config = dict(
    num_attention_heads=6,
    init_std_qkv=0.0491,
    init_std_o=0.0,
)
Each number is 128 + 24 x the weight over the matrix's rms, rounded and kept within 0 to 255. Layers, rows and columns count from 0.

# layer 6 MLP up, 1024x256, rms 0.234, rows 508-520, columns 128-255
[[161 107 136  92 106 175 111 164 113 157 121  92 125 124 107 137 165 135 127  89 143 139 130 145 170 122 118 134 189  94 132 128 166 173  99 147 128 110 115 183 103  74 166 153 112 124 100 147 154 142 193 142 145 134 130 117 144 105 115 134 113 177 123 169 134 142 131 108 128 124 176 119  95  93 113 119  99  94 148 159 131 129 107 125 115  96 112 122 141 123 118 103 108  80 111 152 153 146 115 146 127  81 108  99 136 160 133 171 132 119 104 114 162 134 109 112 160 136 114  97 156 160 126 172 104 126 150 146]
 [131 131 134 150 141 113  96 138 110 127 135 114 161 154 140  76 113  80 171 201 132 156 139 116  98 125  87 136  98 131 125 195  88 146 106 101 143 125 131 152 119 124 154 102 133 143 129 121 111 114 144 140 129 120 159 156 138 121 143 127 124 111 127 109 115 137 161 145 140 138 168 121 122  91 147 160 163 142  81 116 165 128 126 152 110 126 146 104 100  74 144 134 156 106 147 130 129 155  95  98 128 113 110 127 157 134 163 115 127 104 140 109 137 131 180 125 156 145  95  93 128 174 140 176 161 121 106  59]
 [101  89 155 168 112 125 136 148 164 126 141 165 126 145 160 118 106 143 165 114 118 185 107 142 172 115 156 115 120 136 145 129 115 131 108 160 158 128 123 141 109 112 179 135 147  96 107 164 120 154  98 130 117  87 143 139 154 130 146  96  98  80 128  90 105 133 101 152  85 125 103  81 109 138 111 129  90 120 155 122 113 139 104 150 156 178 124 126 139 152  90 107 120 106 176 163  92 124 176 140 147 100 153 125 111 106 158 159  60 107 107 169 117 130 140 131 115 183 138 170 139 169 153 151 131 124 127 168]
 [113 145 119  86 117 126 151 124 141 129 135 170 105 124 172 152 171 162 121 109 108 131 163 124 133 124 131 131 136 142  81 112  88 145 112 136 119 122 141 136 144 108 143 148 200 104 142 134  86 145  99 129 167 115  93 145 162 127 144 147 154  97 127  98 106 101  96 132 136 137  81 103 105 149 128  80 151  87 127  97 125 120 132 117 113 112  80 107 136 131 118 137 138 123 130 114  70 108 156  70 181 179 127 110 129  90 115  96 124 155 125 115 137 127 123 159  98 170 146 137  79 113 136 142  85 114 108 146]
 [150 119 101 105 156 142  70 125 168 126 149 150 129  87 171  75 175 115 124 123  95  74  87 125 123 134  89 114 126 138 150 145 132 120 173 116 202 123 126 139 123 141 150 139  89 158 145 113 145 164 113 172 115 162 136 122 157 167 129  78 177 122  99 122 145 108 152 133  93 119 122 137 107 128 110 149 121  72 123 178 137 106 132 191 114 121 157 169 132 139 154  88 119 156 130 161 145 149 131 108 126 145 108 135 130 122 117 135 124  87  89 114 126 105 110 118  96  84 104 176 151 121 122 124 154 141 173 124]
 [109 123 150 170 120 135 121 111 157 116 139 124 131 112 127  66 146 125 143  86 167 140 112  79 118 124  85  99 153 143 167 145 161 124 121 155 119 124 173 125  98 128 139 151  88 141 107 106  84 159 122 128 168 165 167 152 133 162 110  83 154  93  95 138 145  90 100 141 119 176 127 123 145 148 111 130 131 152 106  94 136  82 114 140 129 106 117 114 160 168 145 154 136 111  83 110 124 125 114 152 152 151 170 116 165 151 152 162 130  77 109 107 137 129 140 117 154 144  66 156 132 112 104 128 151 156 132 128]
 [115 147 149 116 147 115 137 106 109 159 146 110 112  96  91  99 120 111 140 118 115 119 118 137  99 149 113 136 142  74 125 111 143 120 148 101 141 166 124 111 122 131 124 118 113 125 131 135 146 182 119 125 144 152 146 138 112  99 114 118 121  84 111 117 164 108 124 141 126 152 136 124 119 106 152 148 146 135 170 148 123 129 149 141 104 100 129 133  97 128 127 127 153  91 145 161 120  97 154 114 105 115  88 148  90 102 129 118 118 105 145 111 116 135 152 127 106 123 138 122 128 124  91 118 120 112 148 149]
 [116  92 158 117  88 104 143 161 158 151 140 162 153 134 109 126 129 153 123 135 133 140  74 117  73 147 130 125 135 180 133 127 142 110 156 170 123 147  94 148 129 114 138 153 113 164 132 169 111 148 154 148 121 147 153 115 154 112 113 128 140 133 136 106 126 102  90  99 126  97 103 136 126 116 126 114 124 130 125 140 118  94 111 128 139 127 121 108 158 111 118 126 169 113 158 101 126 139 148 121 129 139  81 121  98 154 135 110 108 112 142  96 110 127 127  93 141 126 132 122 136 108  88 130 130  69 132 127]
 [143 115 126 101 129  64 121  99 119 144  97 114 129 165 165 113 137 159 105 144 118 126 150 105  62 105  94 147 142 101  92 150 145 132 178 127 157 117 108 120 115 141 144 150 156 115 157 116 109 135 132 163  99 113 134 140 102 125  74 153 106 125  96  98  84 111 135  59  77 112 137  91 112 152  97  95 131 152 110 128 122 118 154 116 133 146 139 134 184  91 165 139 180 100  57  95 187 133 126 129 116 127 132 153  90 143 105 152 119 105 109 114 127 124 145 154 147 142 130 144 134 111 151 105 112 122 130 141]
 [119 147 155 124 133 107 135 152 151 118  67 132 152 113 155 157 111 141 108  92 137 127 148 128 108 115 161 135 151 194 127 122 108 111  88 127 121 124 149 182 125 173 107 102  80 130  79 121 171 149 168 140 104 115 171 150 131 136 155 116 184 168 123 123 141 126 110 129 114 133 130 141 101 156  93 108 131 113 127 120 112 116 167 111 132 111 131  88 114 129  76  84  89  87 124 150 123  92 159 120 164 152 128 146 116 135 113 115  99 104 109 123 134 139 145 163 144  96 156 114 119 131 103 145 117 139 124 103]
 [124 126 115 101 138 122 101 151 104 149 118  90 108 134 143 141 130 114 134 155 104 106 114 114 124 119 129 125 113 173 132 118 124 132  87 108 127 129 125 183 125 147  93 133 129 135 110 104 168 132 104 118  95 148 123 150 142 124 139 124 184 126 137 135 115 105 154 147 169 133 131 152 110 169 158 156  87 124 114 131 135 149 143 133  99 130 112 159 151 152  75 153 145 114 117 147 122 137 116 116 108 126  97 121 114 103  90 112 137 140 143  88  44 122 117 166 111 111 151 113 102 116 110 145 160 150 123 165]
 [148 116 109  72 161 149 148 129 137  91  84  81 104 130 146 106 155 131 126 131 129 119 117 131  76 102 147  94 149 148 139 122 158 141 141 150 136  91 159 122 137 112  86 133 145 108 156 144 159 122  81 141 110 114 129 139 120 130 108  85 162 109  91 116 136 100 142 108 129 165  83 155 109 160 135 101 123 123  65 143 140 123 119 171 135 148 122 163  99  99 148 139 190 119 142 111 124 114 159 117 104 123 120 128 107 115  69 124 122 137  70 108 140 103 148 131 130 125 107 160 110  76 153 129 149 103 120 127]
 [128 109 130 126  93  99 132 133 122 151 115 135 130 155 175 123  97  96  82 125 119 113 111 102 134 152 102 151 144 120 107 141 107 123 139 146  98 132  95 145 160  99 129 100 109  87 129 160 107 147 151 109 127 135 113 124 115 127 166 104 108 139 158 144 123 104 149 126 142 121 161 100 134  98 114 135 154 129 100 141 187 150 125 110 156 116 155 112 108 128 126 121 111 108 182 144 137 120 164 168  97 114 152 145 133 125 108 138 124 131 107  72 135 148  97 110 162 129  92 102 113 137 127 101 122  97 148 125]]
# layer 6 MLP down (transposed), 1024x256, rms 0.227, rows 508-519, columns 128-255
[[148 131 131 150 130 117 118 146 145 154 180 138 120 140 108 134 159 124 116  76 131 131 111 103 152 153 119 117  77 144 133  67  97 173  93 132 118 140 165 114 130 141 114 135 142  72 201 149 128 138 125 147 113 149 145 133 137 122 119 158  76 128 140 116 139 150  98 129 132 157 117 135 109 132 157 140 140 108 105  95 115 164 155 124 136 118 150 104 108 142 191 151 122 109 132 121 136 163 191 130 117  94 110  62 116 136 110 141 123 113 132 114 107 137 106 123  98 115 110 111 139 142 141 142 125 142 115 115]
 [117 130 104 159 132 153 155  98 128 146 145 140  85 156 117  85 127 132 159 124 107 166 134 130 144 183 120 106 111 110 115  92 129 136 137  89 142 157 132 114 136  92 142 145 129 180 146 186 118 144 109  87 139 113 131 164 126  72 109 137  91 133 133 143 137 165 123 147  99 146 142 153  95 129 154 152 119 162 155 127 130 146 124 125 167 105  98 142 137 155  96 105 140 140 139 153 157 122 112 137 138  95 117 166 151 118 107 127 116 124 102 158 142 130 103  94  98 141 119  60 164 133 118 155 160  92 110 128]
 [150 199 115 155 150 112 187 131 130 164 140 117 161 122 105 146 167 162 134 133 111 147 132 108 143 111 123 122 120 166 145 134  94 137 156 127 109 121 125 183 164 107 118 137 135 134 101 103 164 108 134 133  94 134 114 133  75 142 105 161 152 129 113 120 126 107 146 123 101 112 176 138 128 165 155 103 152 118 146 167 130 110 151 141 122 142 183 107 138  94  90 109 130 131 134  64 143 140 112 117 130 144 117 135 155 158 157 181 115 110  97  95 136 103 184 132 140 103 123 135 141 134 121  68 123 161 142 122]
 [102  97 144 104 141 126 145 143 132 122  98  84 129 195  97  92 137 129 151 122 118  98 103 140 153 137 117 112 106 113 132 104 156 102 165 108 141 137  81 119 143 158 112 117 100 113 117 139 149 122 103 162 165 117 114 106 115 115 102 145 122 145 119 129 156 132 100 123  91 129 165 136 164 133 130 148 134  91  85 146 120 118  99 148 122 168 164 142 119 112 127 147 162 130 155 136  91  71 140 128  91  69 107 104 147 126 129 154 175 133  84 101 144 120 112 134 100 149 133 124 145 141 111 149  94 147 130 109]
 [155 111  86 135 116 133 165 133 125 138 175 150 153  96  81 176 122 179 120 108 137 140 107 118 131 136 103 135 152 126  79 122 116 123 130 165  75  93 114 121 141 124 150 106 121 124 123 110 138 132 119 157 114 122 131 105 117 116 110  81 145 118 132 153 127 162 135 160  95 150 163 105 149 110 111 138 122 107 117 139 124 170 150 145 133 143 124  75 137 136 108 152 125 144 160 130 183 161 147 130 130 126 129 117 110 140 132 130 107 146  93  84 126 106  83 100  99  87 137 140 161 115 134 135 173  82 157  87]
 [137 126 122 103 157 165 153 122 113 116 132 148 107 165 100 134  98 149 135 201 129 121 171  86 132 138 117 106 130 116 156 108 177 114 116 151  64 119 123 143 154 158 103  87 157 114 145 116 169 128 126  55 120 166 101 146 150 110 110 149  84 134 130 133 114 104 100 131 149 125 141 169 136 137 132 114  96  87 131 156 122 147 127 106 102 156 103 118 147 146 111 146 145 113 159 105  93 109 135  92 119 107 110 118 134 102 121 152  94  69 122 124 120 146 105 117 119  95 106 158 122 136  90 133 107 125 141 114]
 [116 122 151 165 135  96 115 158 117 114 149 118 110 174 140 147 173 181 117 112 124 137 118 128  93 108 160 119 134  90 133 119 122 126 104 110 157 100 128 129 122 116 143 137 125 125 110 121 104 139 130 153  99 136 118 142 125 127 109 133 150 137 135 113 139  99 117 115 122 120 132 141 158  95 136 150 127 106 150 129 157 130 129 110 175 143 113 119 146 111 112 112 114 151  93 126 118 128 155 121 120 127 107  99 124 134 135 110 101  96 119 132 176 141 146 110 156 151 155 138  94 119 133 121 109 124 125 126]
 [142 122 105 141 134 111 160  82 120 103 118 148 150 122 175  86 123 173  96 113 146 121 122 104 143 153 123 121 133 112 110  67 149 149 122 146 107 118 138 102 168  99 125 189 154  95 104 141 155 139 141 123 135 181 132 155  98 104 121 115 115 137 165 144 131 122 131 142  83 171 153 127 132  98 110 132 160 115  91 131 134 126 164 138 152 125  88 167 139 145 109 127 101 105 120 107 129 106 120 111 157 175 100 144 147 120 108 134 130 102 134 123  95 161  98 122 142  93  92 119  89 113  88 149  83  68 126 132]
 [130 144 119 130 141  97 166 135 145 124 141 134 118 126 128 114 103 172 123 131 144 140 153 104 110 172  99  79 120 113 126 117 144 126  81 131 125 132 136 118 128 129 115  90 109 132 110  93 139 123 149 135 144 136 114 128 125 144 166  90 113 192 100 115 118 163 111 141 125 126 155 120  97 125 123 102 112 127 127 123 129 102 159 139 186 138 117 168 136 108 104 128 151 122 189 115 146 158  72 103 117 100 111 105 124 128 105 127 101 127 156  89 158  62 145 130 155 133 113 164 111 130 108  96 136 121 144 141]
 [129 131 135  92 115 115 115  62 174 166 124 160 165  90 130 151 135 107 121  84 104 152 141 108 142 124 106 103 111 144 143 144 157 103 138 116 105 148 133 116  95  84 112  88 104 130 127 154 148 106 121 149 119 147 118 139 147 152 123 167 173 134 139 109 140 152 162 162 101 148 148 135 118 127 170 139 132 140 165  96 138 152  99 122 123 162 123 153 135 137 125 105 158 112 135  87  88 120 128 120 125 154 119 114 123 120 156 135 109 141 117 122 159 118 128  95  80 124 127 163 112 114 151  93 146 137 119 122]
 [146 111 151 115 147 113 149 128 120 135 141 114 116 142 104 141 105 147 151 116  93 120 163 151 177 111 139 107 125 138 138 117 151 105 146  86 128 159 104  85 114 132 107  69 132 170 111 174 117 163 126  51 132 142 175 147 150  94 165  90 123 152 134 129 112 109 118 136 102 132 143 105 151 134  95 132 132  83  93 174 119 125 122 154 150 131 129 137 136 129 161 189 112 161 139 107 100 134 135 123 123 108  89 115 173 109 130 189 125 101 106 126 165  98 146 109 125 130 153 126 111 137 106 135 130 146 117  94]
 [121 146 111 132 141 147 137 127 137 135 162 107 101 150 166 117 108 136 155 140  42 148 129 135 169 167 106 130 152 136 126 159 137 171 114  88 147 115 144  80  97 156 131  90 121 126 145 138  68 146 136 148 138 104 159 153 115 126 120 144  78 146 105 157 112 113 129 118 123 115 105 187 122 118 130 112 131 117 146 163  90 147 134 145 100 152 129 131  84 162  96 133  97 102 138 111 146 104 131 140 164 121 190 109 122 155 178 135 133 171 105 103 111 157 150 138 144 160 125  95 115 140 124 118 135  87 132 131]]